python train.py --vocab_size=8192 --norm_place="pre" --norm_eps=1e-05 --rope_base=1020.0 --rope_fraction=0.25 --extras=["some layers without positions", "some layers without attention", "local attention windows", "paired heads", "shifted keys", "gated attention", "exclusive self-attention", "capped logits"] --init_std_o=0.0407 --beta1=0.9 --schedule="wsd" --decay_shape="sqrt" --batch_tokens=[32768, 65536, 131072] --train_tokens=389600000 --steps=5928
Each number is 128 + 32 x the weight over its row's rms, rounded and kept within 0 to 255. Layers, rows and columns count from 0. Numbers have three digits each. The size before them is the row's rms in percent of the matrix's.

# layer 5 attention value, 256x256, rms 0.0599, rows 133-145, columns 0-255
104:162145114126122143146133116070168123132120071178104164104110120123142126129146100098210151147164131092161136145082100196090129122104155177136137105174059107180142054157096134138093133148122105125164096104129127130092143121125119152185102086135140183089129111146099139136114095154118100166143140208094129121110163122172155090113080134102185097092082151096111153102121179094079116123109094169143131168125216129138099088134175076140187127141093100110118052106183204104109097120147106122141133056148128175146140123160080100096059151087136127053102118119132177121113088137133148128112055159103088156098118066118139096140110139119080066103105144108158071096132127073147133125099087150130139137063116107090110177119138123030119076108146078096132102142106153135107151092154116
105:178136165124119155076121110128092123151127146139138088089135136096144176181145157177105109140105090142114132126096170078145150132105105078090170171037166118173066153082163144088129140117163080122133096055098164165140141116146172093082165150112139090139143142017169122149148133113118115131095084124164080156143138200111128146140105123106112155187183121150127089159106118079128169148114101142085132109119088189086146159128108181143141175086122146116111145107171153159123105110119103161147169135145129124083132116124132119172155094135138119174105179117142120140113079144113140045114213098159166152103050080129124087122143132170136193146123087069135161170137132104118103109103146091165138128134094124118158090075134097233126134158078106097188101098161130122178148152079124
092:104131097128127170158125156077095131126128164099136069122108120146174078092089088207121115129113121145125133105146223143126142118127169180150105103093147137132086165071127160176143132119167152158162113106154066123094105151128126126104127089089147093094086105155085108177079163119129163102094142117094136131077161127167110106144119110111058157107135154143110187146152094192183175133106170082174096129160098093163145051158145123101169148126120097136121165154099152166156149153127099136083056144178110219111131149125141161135115126172117149081066075147154091130157118163142121203171070140131112136057167093175143139118148140124104129122169141153118159156164090126084164091126120136121101116184113142129166174099172158139098157151200125150178154180118122174113085052147148
101:121116084127170129086096163112160155095066135093083118159100165189165131086118094140131116101105126133186131160099176109105055138134099177099162135144137125128126174118103132153121117177186129105124100113139151129097112104171113090110127109118180136157120138089076089120108167143141113152147169139118058137138155124187099135166145121106158153115091088119136148141113208111161116152187048086144133206063055144107094111120156176139076134124140144117089127125104132110109108165125152086139118126174158159138118166103132095221152130107136139187074095155086138093142077095088109157139147141112084111130131136047106088148126025166103091124109121138128053182136106172116168114149125147180115167162076147200148118148134120160143114136118116115198184100155102123175117138069110
099:165139056127120086154108132194095119159160122102145207139105151106127160071087091119207201120091110116160156151164180128111122122146061136120101128121134063166163083108087074137129105085153119136127071133109048147123114142178149123105053165064121095119124124101172069100151088144082110167091197140131131136136179187119139104120109097189170097170130122152131120145099127113104102119109108104127111118152180109145143105089158113138094094151100117121097172103155118156161168104134127144094128131056182188121174154124151130088110108150134120174126110096095141138080100131145120113133122156075172107109139046116105133099114251157125146113173091158105134110102071083136075134101088120077143121126163102173107112052144101157110140121175160126125150149138144127132117097155099
093:165125125131185122175130105155157119121142165137151111149124180117178157136180113170155162104076129123097145166098177155119110141141087197104158144107158159132155155158119188153176083128107118170101171176122108117101115113144142160132177111151168140169118117068063060156091134109126161076095132050101068085168123212168174157139108119119106143185122166098127127079119130123125133110125127112078136147157139151117167094103207054149128079163103151098155157207105109114124142125149096152145118066094115097136131153117116217127096188165141139115131127144158111100170153141066110168111070106130126117077139066091171152122103099162145090099082070108087131112160157098147155138171147143148161113108111145107140171098155131014131177140148108088132145107158115140129118121166100
101:157071112155101161178131089123100175138105122114142126163097190145115165077208112198089125107149144143114141173110170108131156123144169141154106105158123105099108158164139139100152097130178135136150069115113086113107128184109133100100143181112148145110108137150105113197123163138093136067156101171085095129110136121108095159131109127097117135109066145082112159083121099102107154123095115151175149122097070074043144131138112105135152112119086090235134170107128146108133156105122102106162136055193153183087154186166151167160163134138059102162116050158129100157255176114156150151135128104171142106055158182147135143090085146128100098133119127108145123111175096160073129153136122134133119147156120136122179171141174171121113127093115102143117082121150171130122104127172127
104:164100167144094108114147076131142123147119053181101154112177124177138098171141172111129099174111100073122131065140077172162146139109144129096111174140202100155102170136173150126158161073119111079116123134156143140083143134119089103121140170149144122175109128140167067147123137073098123156104075128141093100059054032177153139120167164147159166106176175137136125179111107125115111131147144144152120109120070165119145117110126102129149143063131124140138139134145081145164184122134126139141182127170081124120132099106122146151099123143150138118151126142100125179113088077122171176105149165120147076158107134197167092133160181125160152114177155155095163207073151097114146174160144105114081160083156144091125109128111128182164059140156192094142028089163133130095119165151155
108:108120088131121135142155099071180137128154159196116125098253137143079114194111072097149113156148146204064127123132148138126133107089097130127147135199144141054114160127081109096160114161124078083147131115132200128175115091128163169101142137169156140084143141131124157065142121130123159104043120160119139144141128063162117112106157141125170161054119067154112088162125102114112188169162091130139135177118135133127138152128105141136180164105134063120110119077105229174163154123129163118121137157072082037120140125138131134085094148147152064110164111130119101104143133157114121157130149097116118111139163094165046094116098112134161140144145069125115119077123142081125099112106162154170127071127144151146102147097141121162121151119120160103156118121078086102150133131110059
095:099162111131122124063158153156190132111127104139176147172221147136186107141135154108203103154141147087112128090184122108131141140126094100096113169101153110085141111200102117117109139106184143115097168120171186120156108153116157135170131091164119191167125124084109149123106042123117136139149137128160107154144118100124172137146182136091157149103092094083121111146193124072147156161113141194198124143139108114145106141127154146129200171169164096092159050117117112120130154094120127155178081150119109074126110110138128163111087106122117123146123165114127091088103096108096124104100191135175109110153137113098095211141146167144161114110151066149101146160133029103156043147098147186098119130182156145157135134122118118156134168158197164190094157073136074150130111125139141
097:146151129123152132131137135121141171124087159146130104132128134138089081099095135077136082195089143149166114159143143158114086133118111176115095143071120071134124085169082114202141123104136172112148102149155131113075091128122194116147155068165090168168181075180130194085085104137116143177164126185147092121102105240155145162157105126131158175158124135197129109122127067132116148138111091154157105128182124154178118105164163127098186116124160145119129118119088144114117165139095093098070166095166102174131146088129117070116121148100191145121061141211192146122073061137125174157092108145187102175061177093139100132140157156158103097092129100130106131151092106149120176126109147160139161208123108132153125127135115152109155157134112108111092189141150082141108121111138170
090:099137097139147186085084178145154117110123201126103139158155143131109128147153102098147101137140141144095148100109186105113102157088194044091128134077166089144111103130121157121185093122163120095127110140123108137129117101156156109112116080116137142120154128105192155114104087076126187137153201152144139098107080112089092081139131119159105143150145100140118122208115106118135092116105127080121117107152100142139107191110062139113191142121179159105142061151117037135126132111125088115029143132096141119103128123140172072159151057164090161120071167078109152176135177164129121072149176052101130173169141107137173083135136051126122126139129150117137138102127102142126166062152132098095159174111133110154166145080150122202126122186140107126191117104140135102175111106142071
099:189143144118152132128159180101163089106121095123110099134108099129197107128084191132127140165131089074126091141113086162131151117160179201098164039097092178109094176185064161172141115135139169101123088093120146133081124140097146125150136154119140113133126163127103087091148109090093167095206099166106066146179174087089092130136097138115165074109108088127124179108143107090126160101116136126185109088178102133106156086214126201130095118108155185108170169114113150058111131125124137125186100138159126107141105139145090151161172151124076122127129108150087102134149121163157117121088209142155127116208153114173103121140130098119118097163124079115190091084166148125117174077125158087178127123110098140107148148130152154113110141085174119163137168177135101139175128144176162
# layer 5 attention output (transposed), 256x256, rms 0.0602, rows 133-145, columns 0-255
104:122181116129140056120103098120127099097136117148125120133109107194133161130083065127153165137075187109175063148078086133100158058161101149158093096128081107191130132143178162114122102158124119124158113145203103118134163139131135151104180084112116100164107146145138162121136103171091146156132174127129127145119079097138185071084064084157133063114103171085125165109109182115089128122125099189144090163098154121106110070122169071130142179173187157141126066169132143089139127098082091111133121125119175179092135117175119115068174112083113143118092151154092166146153079171161129124163122122087135125101154056104105135135159096092112095138144120068109031091147140144145133113101136164114087166066132138153095154128139164137160117155183126128171103203114110124093099136172114
111:163158083088135152109054097138135104100154108180128134090188113128128106148088134146138073153115114137054118171146130131180110141101108134102171154058120135126148168087054141095133156206149129169136127128146125119047153121136189107174175090146147101123176115107077126104146134069095073164111067093118103123121133163145115115177152181112110174140152126095126091109108152156127160173105132109112166107124114149183108112180156140177111137154153111127111113163115133121149112120153137220111121114143105109089156124116149089158110165107165148203084152065128041117116127120082083123070180067138136128123100134163140136171130086219150132155142088166138069174067114138139130119093119138097163127105101152101165140133088151162113134175084116111151088110157121056191148167102107
101:185061041131137147109132126050167121123105109110110156147151096086115088095180192150105103162159092131162163131135167156180146161113150098142131073101124116205123121095171073152165081131149095146125032104174065159152091171122077145104171159166111107118136149158120134174107165116115094102098106146147178115089133168095120095197107173171105154131126105137129146129137165201142129074074165142176197121136144132175153117135166116043085108056125113104105147052177170143107160184113083114120106168126148106128157154127152222167113176133112098103114131116141096144145141107088117101131119150142121088170139140150169132121133120143150107113161191117155176143108124074089147150118114158149159124114092117092123154109138100151120110100125082091194155108107117109134130106117130
112:164032092125179141123141180063145152142128157075072101162159050142131088077109159131105116089103092176105147152104181091163122109141112139135148129157163109190169143166134112089087135155060151133097107116116087164118093120152111138153133150118134159130144169125101150142108163096141145102163172146094114099125101125119149096141109117159195146105126098142136157125137174067187171137154117113179099168194081145106109131121116158114086170116106155115139101165093194107086133061172153097136120130203185148139104195095155152157170142142139150133078117110095122140123154106081083114146094130134132122097130109143145195114132106139068123138123110132121121112111144127144199104133105161178224202118061132157128131102187159125112110165048134077170173118163099147149153097131088
090:124152090094077043125063088139153189102108173158115181086067134108102113126063150134176131091120183107154115080136161138124137049122101133134146111117081073147085143128200137101118150125081134166178173164090080097127173099177131128116157149063074121153156125091136154102158126133115119095115190087112120134191122181042168145138092040131159153180100106129135126085127142082143101149131078151069121148162111133119139162062190148094162144172132140145132134171134130156166140091133135135152110116063139168137097097154105130097083127168178109154107131137108147102116150161139163233126112159113138099111155124125057150123143133127171144145131116163129161135105108085131151104097136139089166065075128099162157127152142087133109134153131087132078100133141109119061144128151137
096:100134056145134107126164094097112087140104124165110158140109125195093155171103104108098168130145134120157111153125142125154143120132142104129194132128118146165149204163150148108192105111129142152124090146158067198188135158138159138114200095114081165112169150078102122111118124150102170159164124120118109101183131146118109154137106227077107102137175164168101163126090156081120130099155143180128082145225162095107137162130134113098084071146114169100152141100109127104092125176107094138203065140098099108141073113146143140100203114121163082137092147161160127170127137138142177109143199141161104179126185129062105150109132110067190118179110118157158083114141079092117169148119127160154150155185107191126156138104150152094103135152143134165112173091149102107094110123182099
110:107056126089056192142152135088120152160095166072125114131125135125123157097149178196160128142150118122136160173099111106133151152102114132177158117148107144055081130108168096139130073156134161106118103122132115070141121199115142178159123105118213157130094106161126153176104144177128161132131097158096123132117158119094144153093084082174110119108082138145113161114121139068098149082145163170163081087123118180112079139134090130067142182121070098203170144103112155105185148150136167077123147146160093147128117191101087132167093086111092117076065122121134065149136086104112188165147096138090139132120170111204150108102135165127130101126116127135164142120147060167053145154136138134146124158146161144136121096158072184146111132107163129088153062169097167124124060114153110
078:140086151160050197100152137160131089136074073159120071122148122140146135085130103135128067112164123130134164141090120105126121110125119108133099152132214127099103192096119147093106089123129134103074098137118119181130112130115120111162071142107174132098104162135139113165163136092108183126103115141094142211091102096192123146083140213117103108126089133126164151207100137109150135139130090119157160099109079134143100162144043129162157209053129098130099107141110132149178158138171131134058133151177144149131202082150113147185118126169130070161124137055090078094107102080153156142119154118152067131120101085182121176117148158176151108114144144128123167163148080177114179156153072121128124159147134147090120137141140108169170100176117167100107061103150132118141120113085130
108:087167168139098118082125180121158154125124144227148131127185118093098117162095156104126143152100117149106159148179185112129217105148134162152144125114190182118155126136120111124224166138076094108150118149063162199174112102109160128077148146147101133131138150140092084037158172146132125085074069141128147126133146093161094144165113097114117135121203135095141137186096112102136165148126037111126124109156094116091166095161140117093144183100109106130109098073082189122127115095187149147154114125155149089147144114148188154099186115134114111094128100143138062125084159132122135136107150137142058078174130111119114147115136105067176165116086101110157151116119167085134136170092128152125092156126127126086110135124128103156064087142100155179178112140088155088109108134126067
103:142087130165112118148164178160103113166091087136165145114133139143133135135137097109165129130059115126095118138122144101136151089078103141112136123148211118120068130146132120076129129133125103107144056132153147135190103192131087091172199107183197104117152146137148116105179115144175238100145176133120141141157182078068227127073126111093129105123126162118133115181154137102080152170128159171179132156216101114101096194134061163172176170110162126102130097077141132143115149129100149152147073133099090104120165112113202147120123093136106164125149127123118094131120119122121087084135131096175142130114123087119125177167118174073118151163121086138090159116126098149100134202123084177179139106175147158128155082107141136118198137136131142148115131101150137164151063094121099
114:162135124148088173140139112126107131164071124088176082076087116165089185088086189108150153135162093109207118151153094066133108119141081118081083144098165101147082187139161113183078098111197151164121092110072070159141122094115164090175174114132133141145093193119146137120108090147106174108146121162134096111150137138125123152151137107152141142151160106154110147172109160107138177113101057103146146152180098164130115173111155178066146172084136135127096079089122151144141170117120082123093131146158170170122131102117139135167094137090129150126113144139106141111173126105105131146145079120167083155132120102117109196132167140198085140052133135151104200128107036112080150138157117106168160119155067142132068173139133180142208144140088160089120102154150089124120149113087097
099:128166126162130098105121173163085088146127187065133153137163072079121109097133072141140164093114128141113164169124150122140096123174102103079104141084106143165103127137104139122159081135117114136132120160176084047098105091150139125163130088190184090120145072152151163102108079090130147188101155144164142121136111138093206108069150084101129143129164131116141122134145124145167090154119157116077165156095126154179126177126103159146119146128143165132110128148076144124128112064076094137078107132126107080126109095117166097165088082101115150137126148145127108106154189161105043123121128099140136168137120122119104087051158149135105122162211109106058124125053138130123120088103139177068164142150147186211149105113081180187101162208161083161147109110106094121145066137132123
108:124092134103143097119136126144152062165140128109117165157107085154153174115115110185122154142104108179164156139117089175157133081149177131176158081113159174139161142106090118138164120104090148087073125123145189186128083167147146120151112082135136148194155139082123078113091182108122176159122154141128113177132150095102156137163083189113145109073150147180083110118103068135111155043107169159181146089160133112094141138152131112177093132100168157118175108184090129058143127102139193042134130119152104139093151193131082142125161143094102107134137114165146100170134150114143111087116161119165208125160191082096092131065130115033168160176132065146162101114144109149123115096080102162099160137125094155139115166083132108108128135187152111125093188137133157127156124107152143